Part of a small language model's weights.
Architecture: LayerNorm before each block, rotary positions, no biases in attention or MLP, embeddings untied during training, normalized queries and keys, local attention windows, gated attention, exclusive self-attention, capped logits.
Each number is 50 + 15 x the weight over the matrix's rms, rounded and kept within 0 to 99. Layers, rows and columns count from 0.

# layer 2 MLP up, 1536x512, rms 0.0421, rows 214-322, columns 384-447
84 58 41 57 61 62 61 76 47 62 33 54 62 56 29 52 58 58 21 44 05 44 55 43 64 42 56 46 31 38 47 41 73 78 82 83 48 54 42 54 64 48 48 62 50 49 54 33 52 18 26 58 62 57 55 62 52 04 61 57 50 14 34 43
50 45 72 73 56 80 37 52 26 52 69 47 47 47 40 58 54 50 71 44 42 38 50 42 40 38 33 64 44 51 59 63 37 55 69 25 45 60 49 20 75 58 65 29 64 37 39 20 21 47 26 62 45 25 26 42 34 48 36 58 66 28 56 43
72 42 59 47 65 36 39 50 52 79 54 50 55 62 83 61 30 56 50 51 42 48 61 52 39 56 42 36 58 74 58 61 46 82 47 53 39 47 66 58 81 63 31 43 46 53 23 19 58 34 36 66 45 34 69 55 51 61 73 46 43 52 71 57
47 57 72 63 41 43 22 69 75 70 59 75 39 48 77 51 13 36 60 70 39 22 56 61 42 30 68 28 51 54 46 52 60 56 54 82 31 60 78 65 50 60 67 69 45 32 78 50 80 38 84 45 57 60 54 51 35 19 64 40 21 39 53 74
71 30 69 76 67 21 29 62 43 57 44 87 63 46 50 48 39 58 54 76 44 54 60 64 49 69 42 79 44 55 61 39 40 28 49 66 71 33 53 50 49 68 59 29 50 36 82 31 35 24 33 40 39 49 58 65 58 78 68 10 47 54 70 45
59 47 47 48 81 54 52 48 53 60 66 49 77 35 74 42 53 66 45 27 55 56 53 58 15 56 62 69 53 49 41 45 56 45 32 70 50 53 86 76 53 80 65 43 26 45 40 45 60 61 48 37 49 50 68 64 37 52 55 67 52 35 55 59
74 37 62 37 30 56 40 62 12 48 49 55 85 61 61 51 38 58 88 54 36 64 39 33 55 55 20 46 18 23 36 39 47 60 59 42 68 36 50 48 39 58 46 54 48 30 65 43 62 48 63 36 70 59 30 54 41 41 58 48 68 53 45 56
54 72 78 36 57 68 54 70 29 30 61 38 61 80 48 35 64 37 35 63 34 41 18 75 27 42 53 55 36 42 32 46 61 47 58 60 34 53 69 56 37 26 45 57 38 30 52 53 48 31 59 58 13 33 49 57 46 63 60 81 67 38 32 36
56 46 45 61 37 74 39 49 60 46 48 81 46 77 50 54 42 48 68 59 28 55 48 36 71 49 59 23 57 70 63 12 41 55 56 54 61 52 47 84 42 61 55 65 52 52 58 63 42 33 62 35 62 51 56 49 50 62 61 61 56 57 56 68
25 44 60 18 21 36 39 57 25 58 38 52 54 79 35 42 31 53 34 46 56 56 44 40 43 54 44 49 60 52 39 71 47 54 72 64 74 59 54 61 42 46 66 71 33 30 32 44 54 61 51 45 55 56 64 92 43 47 44 73 38 48 26 73
53 55 42 39 60 61 75 50 77 52 42 67 56 34 56 68 51 49 47 42 50 58 31 63 62 59 63 35 50 47 45 82 36 39 46 39 42 35 43 43 35 53 44 69 56 51 55 34 33 55 51 49 58 51 51 52 54 32 57 61 41 32 87 46
56 47 54 35 43 36 44 48 29 65 68 75 55 35 17 41 36 77 56 55 41 54 60 35 57 72 71 67 62 41 46 37 46 56 72 47 31 55 28 15 35 51 59 86 70 24 51 29 52 49 56 45 64 42 47 19 49 45 46 55 47 74 37 42
57 72 42 40 43 44 37 42 30 60 60 63 41 33 62 57 55 33 61 59 50 48 40 63 59 48 49 41 37 14 72 59 64 80 50 43 42 40 52 61 73 59 56 53 72 30 53 18 39 52 52 58 55 50 59 52 43 70 54 25 64 59 54 51
40 62 35 31 36 26 54 58 65 66 25 42 70 54 58 59 62 53 63 59 55 61 41 58 44 57 59 61 32 33 50 54 53 48 45 57 65 32 49 51 66 82 48 61 31 74 62 48 54 56 54 57 46 27 57 78 51 70 58 53 58 41 46 63
55 60 25 40 47 46 46 51 60 62 27 55 55 66 72 73 42 36 52 66 24 41 53 55 80 60 38 55 41 58 44 38 54 57 48 20 57 48 51 32 69 75 30 41 37 25 60 49 37 48 41 63 53 27 27 56 74 51 75 73 39 44 52 41
44 38 63 61 62 85 66 44 34 30 62 37 70 57 84 48 51 39 49 55 53 45 37 65 46 59 67 35 47 56 51 67 53 45 39 73 40 58 51 59 55 36 45 39 22 20 56 34 25 36 53 55 38 52 38 30 50 48 65 24 64 37 52 54
60 42 53 51 46 68 33 64 38 28 72 48 27 70 47 85 44 65 47 65 53 54 13 60 68 81 35 91 45 75 73 60 31 79 27 38 45 40 21 30 58 37 83 77 56 52 62 24 30 36 29 33 70 76 18 52 73 41 94 34 28 18 39 45
64 43 37 26 59 92 45 67 55 29 68 52 45 48 79 48 33 38 35 53 43 46 54 84 56 72 74 47 48 63 72 50 53 45 50 53 43 33 67 85 40 49 55 47 68 75 47 47 58 36 66 67 66 63 23 60 47 76 39 80 63 34 66 44
72 11 47 54 62 77 53 55 47 12 54 32 27 28 71 64 55 37 55 35 00 37 33 32 44 68 42 40 24 49 27 60 26 53 46 42 64 78 79 64 57 53 76 64 85 74 35 31 53 31 53 40 50 39 28 44 59 76 61 53 39 53 27 67
40 43 52 33 41 57 57 26 58 28 44 45 57 43 80 48 37 54 33 37 47 57 46 42 41 52 30 60 35 73 50 48 61 57 49 40 48 46 53 55 34 63 37 51 37 60 59 51 26 60 42 66 53 50 60 38 63 44 40 54 55 46 48 41
55 67 55 45 24 73 41 45 59 63 46 35 80 49 66 38 39 25 37 09 55 62 34 36 56 48 64 59 58 44 07 40 75 67 49 68 69 62 70 63 51 60 43 75 70 21 41 15 25 16 60 36 35 58 31 49 68 48 27 37 67 66 56 47
52 14 56 71 36 41 46 44 56 52 65 47 41 45 35 36 41 59 59 18 52 51 48 59 51 62 51 57 31 79 52 49 31 43 72 69 54 51 39 48 25 32 39 56 72 33 52 59 62 62 51 42 52 53 55 66 77 36 76 31 47 35 35 53
43 49 18 52 61 28 18 47 37 59 73 54 06 54 68 37 26 38 56 64 30 30 32 60 50 56 61 45 50 64 31 41 55 13 38 47 57 48 51 57 45 57 60 80 68 38 58 05 50 40 46 24 51 74 33 75 52 53 35 57 53 60 26 36
52 56 52 62 51 64 46 48 34 59 56 66 69 74 52 43 50 47 56 45 49 82 46 38 56 31 69 58 49 61 55 48 77 57 54 50 37 65 45 40 83 42 60 64 61 30 48 54 59 51 40 07 50 54 44 45 58 42 47 35 42 17 75 62
69 45 35 51 32 44 30 89 57 40 44 31 47 26 85 64 46 56 66 40 40 19 58 39 38 78 94 63 53 85 28 47 43 64 64 41 26 87 46 21 90 45 54 64 64 27 32 41 28 38 54 67 38 55 52 60 58 60 52 55 47 57 47 52
65 47 30 26 31 77 53 49 37 51 64 58 81 53 63 33 41 41 64 37 16 36 78 63 51 56 73 38 59 44 45 46 50 43 37 56 45 40 61 76 60 26 63 95 39 71 31 26 68 61 46 66 22 60 28 56 23 45 49 29 57 60 61 46
38 54 54 38 63 54 46 65 16 56 36 41 49 73 64 59 69 47 45 56 42 64 61 42 47 56 55 58 38 43 47 46 36 57 35 66 37 47 39 56 48 23 40 58 41 73 36 25 46 49 78 50 34 78 58 67 59 65 61 43 78 55 59 70
26 68 58 11 67 55 07 22 37 55 64 51 54 62 70 67 46 39 61 50 60 32 41 68 63 73 40 68 60 42 36 40 43 61 58 63 34 37 63 19 68 61 29 71 70 42 35 40 29 32 65 56 40 33 47 48 84 41 52 55 84 37 30 47
38 44 59 51 66 52 54 63 54 57 46 37 62 52 67 46 60 51 28 56 29 36 39 68 51 68 35 64 29 44 47 34 30 52 41 31 62 40 37 46 72 61 62 41 57 60 52 39 58 61 43 46 61 66 46 29 41 53 39 69 51 43 31 54
60 43 76 57 64 37 59 76 41 73 29 56 40 44 52 59 47 27 80 34 31 66 63 56 57 48 78 73 41 57 33 58 46 48 39 69 51 57 49 52 50 43 67 47 67 32 52 35 48 65 34 56 56 54 31 64 45 44 65 53 37 47 71 87
59 41 60 55 44 31 65 72 46 35 53 41 51 54 46 55 54 47 77 60 40 76 45 17 55 47 76 43 39 70 31 81 47 56 65 50 66 37 47 52 85 39 70 59 49 46 37 49 38 43 42 43 48 72 33 57 70 31 62 51 33 70 62 66
15 49 40 63 56 59 35 83 74 41 75 53 48 70 20 63 59 21 46 61 30 33 59 57 82 48 25 56 49 36 37 51 44 52 44 61 31 68 31 44 43 76 81 42 61 57 53 37 53 25 56 76 48 49 71 63 42 49 56 55 37 68 73 61
42 42 60 54 47 62 41 41 44 59 38 56 43 42 28 44 53 42 47 78 61 46 44 42 57 39 38 54 47 64 47 50 49 56 39 38 42 45 60 37 55 56 37 60 35 36 60 50 44 40 62 46 42 59 37 62 61 33 40 66 56 46 59 63
67 50 38 24 20 47 57 51 41 63 28 71 32 50 61 73 71 53 44 43 68 30 72 48 48 28 36 74 56 60 47 62 34 93 49 71 47 34 77 56 48 61 43 48 79 56 32 43 50 61 49 23 40 50 41 40 62 56 76 62 41 45 65 42
83 20 31 39 51 44 71 52 50 16 38 29 42 42 45 66 51 62 54 43 38 56 56 39 69 35 49 45 54 30 47 52 62 50 40 37 52 47 63 78 71 65 42 58 89 13 72 67 43 51 40 68 10 77 46 57 70 30 42 59 32 32 59 69
31 37 56 30 38 43 59 28 50 61 18 19 58 76 35 40 76 38 48 44 51 43 52 77 59 38 53 42 26 75 55 68 40 48 36 63 33 69 90 38 33 37 46 58 51 67 68 65 43 62 81 50 49 61 30 23 46 32 39 66 55 64 40 66
55 46 32 50 64 57 23 46 13 44 29 33 33 41 27 42 38 77 17 66 40 59 35 45 83 37 44 72 39 19 58 40 76 57 61 74 74 41 55 68 79 66 87 66 54 28 87 32 64 44 75 47 24 34 50 46 54 43 39 27 46 46 37 72
60 40 58 67 16 54 35 41 41 54 32 42 35 43 66 59 53 58 62 43 10 51 54 59 54 79 53 32 50 63 25 50 60 43 77 87 55 62 78 69 72 56 68 49 42 44 51 43 37 39 69 65 43 49 38 85 75 40 81 22 33 60 71 76
82 39 39 57 62 45 66 51 27 62 75 55 30 87 37 66 34 50 45 39 39 05 49 34 47 59 38 57 80 40 65 48 54 46 54 33 72 44 46 48 66 27 73 52 67 35 62 58 53 49 54 25 56 58 53 66 42 56 47 69 19 47 32 48
24 51 32 53 53 76 56 68 49 41 43 63 42 33 69 75 34 26 40 47 40 43 59 42 16 60 43 55 48 63 40 63 72 76 43 85 51 32 73 37 84 46 40 39 74 43 51 67 55 41 65 24 63 28 66 57 18 28 46 66 36 36 57 92
59 31 61 49 57 53 31 88 02 62 13 49 60 44 49 47 47 66 41 49 32 50 61 49 45 66 48 70 14 69 46 21 41 68 40 94 65 61 70 94 28 50 45 49 51 61 52 60 36 49 74 40 59 52 58 57 39 28 41 23 40 55 32 49
40 26 52 52 54 43 60 66 64 61 49 50 44 58 42 63 38 57 55 23 77 36 54 21 61 46 54 51 47 49 48 52 62 72 23 17 69 55 36 21 74 58 42 80 45 53 45 30 59 75 48 49 38 47 49 35 50 21 64 63 32 35 34 59
63 43 66 29 51 58 72 86 47 52 55 56 66 40 39 68 52 70 58 33 38 49 57 42 82 54 73 46 48 66 65 62 56 55 33 51 40 44 70 38 75 35 55 72 59 38 57 28 34 49 44 32 34 64 61 57 84 36 38 55 37 13 66 43
43 43 77 23 76 38 39 27 13 20 78 51 85 68 46 56 77 14 15 58 26 42 45 30 56 53 70 67 56 33 34 05 63 44 11 53 68 29 30 70 59 54 56 59 55 49 61 41 62 27 22 60 60 35 39 59 30 58 57 39 47 26 32 66
68 46 39 73 28 34 58 59 30 41 76 40 87 57 54 47 63 66 12 75 33 32 41 51 39 42 52 52 47 14 19 48 46 44 41 24 41 60 47 36 62 48 56 40 52 56 69 61 55 51 26 48 34 56 37 40 53 69 34 34 53 75 36 53
35 57 38 29 50 65 46 54 58 53 47 31 55 55 84 57 58 48 33 60 44 54 88 49 44 40 51 57 49 32 60 43 58 60 51 66 22 63 41 41 54 43 60 43 62 58 54 52 62 26 50 48 35 38 31 49 55 43 67 59 53 27 67 53
52 54 37 47 80 75 54 66 37 53 58 79 59 38 63 52 22 79 53 39 46 80 52 39 42 41 47 51 10 51 34 36 57 66 35 41 64 47 63 52 89 58 58 32 45 57 77 29 64 45 57 55 79 58 52 70 53 31 57 52 37 27 72 38
60 32 44 56 75 42 38 85 57 28 68 47 57 64 43 42 51 36 67 69 46 58 42 42 52 54 61 50 44 66 37 44 44 32 68 50 49 54 54 63 75 77 50 42 57 70 72 54 71 43 56 63 52 55 47 55 43 73 71 44 37 59 62 42
39 32 58 51 35 75 43 39 64 41 54 65 69 37 61 65 37 44 56 49 48 70 77 44 70 46 31 81 46 62 56 51 78 59 65 63 73 32 51 37 43 49 60 72 52 35 43 29 52 46 43 25 25 53 25 62 49 48 45 40 53 59 36 39
44 41 86 68 25 68 27 65 61 28 54 66 35 62 59 47 63 60 48 55 51 46 21 59 75 61 44 48 30 34 54 30 58 49 62 58 63 55 91 67 69 55 42 51 42 74 30 57 52 24 55 50 41 69 46 42 43 50 71 17 53 43 39 61
66 67 67 32 49 64 38 47 53 66 26 52 53 31 85 43 38 41 29 72 42 49 59 61 34 61 41 41 56 35 64 60 56 38 55 63 17 48 36 71 44 55 51 44 21 65 47 61 64 51 55 28 29 46 41 75 56 59 51 37 28 42 56 74
51 48 20 50 75 43 37 57 28 49 42 13 47 50 44 64 58 50 48 56 25 41 59 48 57 70 84 56 39 81 53 25 48 68 41 55 63 76 63 53 47 58 37 80 68 53 49 60 52 43 46 53 41 69 20 38 65 58 72 34 58 60 65 37
86 43 42 35 41 41 64 56 71 36 59 87 22 56 48 62 50 47 55 54 53 51 58 39 50 67 55 72 33 59 50 44 62 45 31 55 48 33 34 42 51 58 33 46 58 56 71 48 79 61 48 51 35 72 48 46 29 64 25 49 37 61 58 63
43 25 35 49 54 73 43 59 37 39 66 49 42 61 26 46 54 28 18 64 42 72 36 56 14 31 49 61 56 45 72 59 34 59 68 29 78 37 41 33 80 52 44 60 79 50 48 44 55 44 66 73 76 50 55 63 69 46 53 39 65 45 40 45
58 60 22 22 67 64 70 63 48 51 29 53 77 61 74 33 50 27 42 37 23 74 59 43 49 65 67 49 41 47 35 33 56 32 27 45 73 30 76 88 65 32 39 58 48 35 23 39 39 67 59 36 29 40 34 71 68 32 35 65 57 56 27 75
54 43 58 22 53 53 70 50 58 60 39 53 54 43 54 68 48 44 62 16 57 55 25 68 44 89 60 42 11 56 57 45 53 59 35 44 78 55 65 41 33 59 62 81 29 57 60 73 70 40 64 83 51 58 10 54 54 28 63 44 55 62 29 55
22 58 31 52 54 75 17 78 36 81 35 63 62 36 50 56 57 39 57 35 71 67 50 52 62 51 34 57 36 42 47 60 47 26 31 60 77 29 71 61 57 77 42 55 38 38 41 30 31 48 49 34 58 17 83 36 32 34 33 60 52 29 44 55
18 51 65 82 63 49 23 40 48 75 68 61 31 64 49 71 14 62 42 40 48 27 71 41 45 47 41 59 35 59 49 43 56 45 77 42 59 45 56 39 20 53 40 50 59 54 53 60 55 61 55 45 39 53 41 42 63 57 46 41 35 50 48 74
43 51 70 37 44 71 52 36 44 57 16 65 43 44 76 34 48 14 39 68 51 50 37 45 38 39 49 72 35 58 83 55 59 61 39 52 55 33 53 41 55 39 44 56 33 17 40 52 56 45 51 58 63 51 49 68 34 50 60 49 69 35 19 58
28 40 99 55 44 81 31 50 25 53 52 64 61 78 56 49 56 55 76 66 06 26 66 31 56 62 46 31 29 29 40 35 55 59 35 70 60 34 56 29 71 55 85 86 76 46 63 41 65 41 42 48 51 14 69 56 54 26 53 56 47 36 52 61
63 23 49 48 57 87 37 47 51 64 53 50 36 65 50 37 74 59 40 56 35 36 50 67 57 30 70 39 38 48 50 64 32 42 96 65 37 49 47 44 34 48 72 54 41 58 52 71 31 59 06 41 45 50 41 52 70 73 38 35 63 25 64 76
72 39 50 39 53 37 33 20 46 49 53 36 65 39 65 80 20 24 48 39 48 43 53 44 17 51 72 56 57 41 53 42 80 62 51 67 63 59 59 29 47 83 64 63 21 48 44 64 45 65 65 39 55 19 27 57 51 55 70 79 63 53 63 47
71 33 45 58 48 29 43 50 59 56 61 81 54 33 56 52 25 90 50 56 26 42 41 52 39 51 50 65 48 47 57 46 58 36 63 75 36 18 69 43 57 43 55 59 64 62 38 54 42 23 63 48 60 54 55 50 61 48 66 82 47 64 46 53
49 54 39 56 38 42 45 37 48 46 50 33 67 71 52 34 48 54 44 69 75 69 29 29 81 73 69 57 87 42 38 56 31 40 44 55 48 27 42 48 45 39 36 58 39 48 32 19 39 49 64 33 69 82 36 48 46 53 30 58 39 51 42 57
56 58 21 79 43 49 75 55 58 22 51 50 27 38 45 61 51 55 60 69 21 48 58 50 70 64 56 42 37 14 44 26 41 53 73 33 69 79 49 50 59 38 43 29 51 56 58 44 52 47 55 46 48 61 67 42 74 46 63 63 37 25 49 48
30 67 31 65 56 62 45 59 41 41 39 69 58 42 46 32 52 56 37 47 46 42 26 60 66 49 77 55 49 24 49 52 63 39 27 11 57 56 69 50 45 42 50 38 47 54 58 45 47 45 42 40 00 61 21 60 35 63 53 62 36 67 75 57
44 59 36 66 30 75 60 49 67 46 77 53 60 72 48 54 61 54 58 59 36 41 44 65 57 64 65 44 34 34 34 57 42 30 44 30 70 68 44 58 61 63 45 76 34 46 75 42 55 47 49 48 51 58 47 67 53 24 50 50 71 43 48 51
63 43 54 62 51 20 62 72 38 29 66 65 50 77 29 44 69 49 59 65 17 37 44 82 29 82 68 39 35 54 22 62 76 72 39 64 44 35 25 63 62 39 48 54 43 54 50 47 69 23 55 64 48 43 54 81 91 37 62 58 48 59 27 63
56 36 59 53 39 43 72 40 42 62 32 54 36 45 59 85 60 58 27 23 42 46 66 57 45 54 99 77 70 66 61 57 93 72 63 70 52 60 55 37 54 66 26 39 75 55 37 43 46 46 30 64 65 74 31 51 31 30 54 38 10 32 49 56
58 41 73 58 55 48 59 53 39 46 77 51 66 43 42 58 41 45 37 57 62 45 43 54 57 30 46 27 48 40 65 58 54 22 46 43 67 76 94 68 55 86 26 55 40 45 53 51 73 39 59 49 43 68 36 79 62 50 71 39 38 48 53 41
31 49 46 82 80 61 29 46 59 79 49 59 65 47 45 50 35 52 79 52 47 48 49 17 39 47 57 56 37 62 30 41 53 29 52 54 45 48 60 40 62 33 81 85 53 53 47 42 31 65 31 40 50 80 16 56 80 49 24 42 41 57 62 28
57 78 44 41 74 43 64 69 22 54 65 72 62 55 31 32 55 56 67 42 51 55 60 53 59 56 33 53 39 59 25 66 70 43 52 53 51 56 58 34 68 53 49 60 38 35 50 39 75 49 51 63 10 77 54 85 70 54 50 58 46 24 33 24
48 58 31 50 50 47 52 66 59 52 46 57 44 51 46 55 62 67 51 41 18 36 63 51 56 72 43 49 44 34 50 56 59 66 50 38 64 64 64 73 29 58 49 30 47 68 38 56 39 54 70 43 43 41 61 55 31 51 51 44 57 56 55 49
38 34 34 51 77 60 47 69 43 61 32 68 62 61 90 43 48 50 67 60 53 36 43 65 47 77 72 40 26 69 47 73 51 72 43 37 37 48 37 99 52 63 24 42 40 34 42 43 64 45 46 80 59 23 36 40 55 29 54 64 43 36 58 38
79 35 43 57 44 46 65 53 19 68 66 65 65 32 56 72 57 53 57 75 41 83 67 26 50 62 21 81 34 22 27 65 89 60 54 69 39 41 67 25 72 44 75 64 49 22 33 32 24 45 69 62 35 53 63 65 47 48 52 35 64 42 56 99
43 33 38 36 53 35 54 54 53 49 44 49 63 52 61 41 23 48 65 60 58 43 29 46 43 43 60 32 36 22 54 53 58 56 60 29 58 60 56 41 68 48 46 51 43 65 43 48 33 56 38 62 59 57 29 48 40 43 60 56 31 30 33 34
26 46 44 73 54 52 72 33 67 63 41 77 43 62 48 48 28 56 18 58 33 34 34 77 55 40 64 30 09 31 38 40 73 74 41 60 38 37 59 71 63 61 42 31 59 48 57 67 51 36 53 58 75 27 36 58 47 42 65 53 51 36 77 71
27 23 49 45 41 42 79 86 47 69 57 42 53 62 33 53 48 41 56 56 60 50 45 41 59 47 38 30 43 79 72 47 75 48 43 47 50 83 50 61 48 38 65 46 65 46 56 38 41 44 50 27 56 75 27 38 68 36 38 34 28 62 55 34
57 28 63 24 39 43 42 44 36 58 65 85 38 86 40 58 39 38 36 60 28 66 39 41 71 51 46 44 75 35 67 40 42 61 37 49 65 79 73 56 51 61 54 57 30 71 50 32 55 57 39 68 67 35 49 51 63 55 69 63 51 66 32 43
27 21 29 80 41 70 52 39 21 82 33 40 41 64 58 62 45 30 28 45 41 80 67 40 45 49 33 56 78 56 55 82 65 61 61 66 58 52 49 73 47 37 29 32 68 47 50 59 40 63 62 51 44 73 59 63 83 27 59 44 39 30 72 59
82 48 51 53 36 45 26 56 27 57 14 65 52 36 34 69 39 56 32 57 57 38 64 57 47 55 56 52 53 53 56 64 46 33 54 50 34 47 32 37 57 49 52 58 70 25 35 60 33 74 24 51 61 64 38 74 52 64 68 48 51 43 35 59
67 32 09 44 64 61 42 61 58 53 63 48 34 34 48 40 29 41 26 28 00 49 64 65 38 42 62 62 36 81 66 33 55 31 05 49 49 41 66 46 51 62 47 51 51 10 40 61 90 48 05 82 44 49 10 76 75 30 63 39 44 59 57 39
38 41 46 48 55 52 39 35 72 81 37 27 53 50 48 72 42 36 57 68 69 32 32 41 58 61 47 65 64 60 33 49 78 38 64 29 47 59 25 29 34 46 54 64 46 46 77 01 45 50 52 27 34 49 55 60 98 61 64 60 53 61 57 52
35 53 63 66 39 48 39 60 47 77 40 63 43 65 50 48 41 61 18 49 40 45 61 45 61 49 29 49 61 66 77 39 68 51 54 65 53 38 33 45 53 63 38 58 61 60 47 66 70 72 56 33 28 87 44 86 60 68 50 69 40 69 56 42
67 50 59 32 43 08 32 40 72 30 67 49 40 37 52 60 36 51 30 35 46 62 62 53 34 47 61 64 50 66 42 25 64 66 67 47 65 51 61 62 43 68 57 60 47 40 49 37 81 52 39 53 40 60 43 32 54 57 61 68 30 52 69 64
62 41 52 37 97 51 44 73 53 34 13 34 14 52 52 33 65 21 53 45 38 68 79 80 22 36 44 54 57 37 37 51 37 70 49 42 45 29 47 41 50 58 42 69 47 43 37 29 51 76 50 78 34 31 57 81 51 53 25 47 65 25 70 26
42 29 32 81 54 55 47 46 45 51 29 63 56 53 21 64 32 31 56 40 70 70 64 21 33 81 79 52 19 33 85 42 45 44 45 39 73 43 44 67 59 49 13 84 76 19 54 51 23 42 56 52 49 25 45 66 32 51 44 58 43 31 42 52
63 28 68 31 60 64 38 59 53 45 53 51 68 42 72 58 53 26 64 56 37 50 29 28 38 58 53 35 55 51 65 54 35 70 65 49 64 54 69 29 42 49 66 42 66 54 44 43 55 36 56 49 43 54 64 43 44 29 57 40 46 60 61 29
36 61 53 51 74 58 64 61 28 54 48 57 50 50 43 51 70 56 45 45 28 51 58 72 59 41 63 45 21 33 56 60 51 50 24 36 55 55 46 64 77 55 48 64 75 23 41 62 55 56 51 54 45 58 35 49 51 40 61 63 55 57 38 71
46 49 41 53 57 47 64 52 33 49 56 45 35 59 59 38 57 73 52 37 65 43 51 50 59 67 42 68 35 45 71 49 36 63 81 37 58 43 40 54 64 66 59 39 54 66 51 31 49 49 36 58 67 49 34 35 60 40 42 47 69 50 54 44
42 56 40 52 60 45 21 41 39 61 59 20 50 46 60 52 24 53 37 54 48 67 33 40 37 43 79 65 64 64 43 48 39 56 64 80 46 21 61 65 71 31 51 73 44 70 56 36 53 50 04 57 51 71 34 41 41 70 53 62 51 32 61 78
40 59 46 52 50 49 51 76 22 65 41 42 18 71 53 67 34 49 64 28 49 79 72 51 65 54 47 56 38 29 26 38 39 76 64 51 49 94 68 79 71 43 72 57 69 43 29 52 44 42 34 72 52 59 64 50 62 40 38 68 50 46 52 70
53 57 39 46 66 42 50 59 28 69 69 72 71 66 51 57 35 12 37 58 26 46 47 66 51 94 34 70 56 44 26 24 54 65 42 70 74 45 74 71 21 60 11 63 65 62 55 52 54 62 23 52 61 49 71 58 88 38 13 37 56 39 58 72
55 64 58 72 69 53 36 41 46 26 53 69 40 45 45 44 56 51 62 58 34 67 40 61 43 26 41 53 46 51 69 62 50 59 54 43 56 68 66 62 55 74 45 47 42 29 67 43 64 77 75 27 48 37 49 69 52 45 38 50 41 49 58 53
46 42 69 34 27 53 46 67 45 57 37 35 64 54 38 47 47 39 61 44 28 46 43 63 54 48 38 48 68 60 55 38 53 50 49 60 45 54 51 67 52 52 30 57 35 44 41 44 76 34 68 55 60 62 53 58 55 33 51 45 51 53 56 34
64 32 39 69 58 63 57 58 65 37 36 88 50 58 50 40 42 44 77 60 40 79 40 36 27 56 33 41 22 57 75 54 41 22 63 63 32 64 57 57 69 28 41 45 54 75 61 20 51 44 48 49 43 23 69 67 55 47 45 64 35 11 43 71
64 47 54 47 32 55 69 49 64 33 54 42 70 79 66 67 39 55 55 38 57 37 85 33 46 29 55 63 47 27 27 25 68 29 66 81 66 39 44 17 63 51 69 59 42 59 63 41 27 72 28 52 35 35 37 62 42 43 44 40 50 28 52 43
81 28 49 60 22 35 35 56 41 45 29 56 43 46 32 50 63 86 48 38 48 59 53 51 37 59 84 44 20 62 56 46 55 50 52 72 72 44 75 58 74 76 45 70 55 54 26 51 70 67 31 32 33 86 14 64 69 53 35 40 32 53 60 54
41 36 55 41 55 26 67 47 60 41 53 44 63 21 35 66 73 35 54 39 61 60 33 50 39 70 28 54 59 44 47 42 34 43 54 40 70 69 54 43 69 78 50 39 52 32 27 45 78 63 56 33 59 54 55 48 34 36 12 60 30 47 50 48
27 22 48 43 51 70 48 57 39 63 28 44 52 40 53 66 56 70 29 47 39 52 66 70 40 48 27 50 50 71 48 50 68 80 42 58 62 38 62 55 43 47 47 66 62 44 45 48 60 47 60 87 50 47 51 89 66 43 67 47 60 59 43 61
52 60 82 67 62 14 40 69 57 51 31 67 56 49 47 46 75 50 52 43 51 60 69 52 47 27 66 59 26 41 67 51 29 27 49 44 65 36 61 66 56 46 36 81 45 71 47 45 49 71 41 47 46 79 38 37 54 27 45 70 28 64 50 66
54 51 27 83 44 63 28 37 27 57 27 33 38 34 58 89 35 66 43 50 35 74 43 34 67 72 67 83 47 44 63 53 67 58 47 58 55 31 61 65 61 66 42 55 40 32 32 36 49 31 49 12 54 61 42 27 59 33 65 54 58 25 31 40
46 49 62 57 56 50 30 26 31 64 68 64 63 56 43 53 38 20 42 42 42 50 54 68 49 63 20 31 18 47 48 30 40 56 54 63 31 53 36 71 61 58 22 47 63 51 69 40 56 66 57 56 67 61 46 70 84 36 51 47 55 29 57 55
63 57 50 49 43 40 65 54 46 63 33 63 35 58 56 49 44 39 63 75 55 47 48 78 68 43 36 57 37 33 43 23 34 57 71 22 54 44 38 33 52 27 46 64 40 48 31 32 38 41 44 63 63 67 49 48 62 56 38 42 35 28 59 51
57 55 48 58 64 78 48 67 39 40 50 76 59 33 39 46 36 48 46 29 49 46 26 64 83 28 27 64 63 49 73 49 60 56 57 48 58 54 54 36 33 27 46 49 27 74 66 74 44 58 35 52 59 70 53 46 31 61 66 71 46 37 59 29
55 62 31 54 42 28 45 35 16 58 45 44 54 49 37 53 58 64 72 42 29 47 46 44 22 54 55 50 51 43 41 51 52 62 57 58 62 50 53 71 51 55 50 74 44 77 10 35 72 45 70 52 34 49 53 64 60 43 28 60 48 24 74 56
32 52 35 67 75 77 47 62 59 36 34 55 65 75 38 43 32 28 55 45 35 58 53 63 30 41 78 82 52 43 55 34 65 36 27 78 68 62 33 62 23 50 51 52 18 44 41 38 59 50 64 37 50 85 37 38 43 49 77 57 64 49 40 75
45 54 49 58 33 57 61 30 26 23 61 61 50 76 32 94 59 31 29 28 57 58 43 49 60 67 52 26 28 71 26 64 61 47 60 47 66 47 41 52 75 45 58 19 62 52 55 47 46 57 62 55 48 73 36 59 61 41 48 47 29 40 42 57
50 31 38 53 58 65 50 59 14 60 42 36 79 39 50 36 52 23 60 42 44 65 61 35 29 40 52 68 64 73 58 36 60 42 70 69 57 54 62 43 49 37 44 64 56 64 46 56 54 48 39 29 44 61 57 36 38 61 57 22 34 39 67 47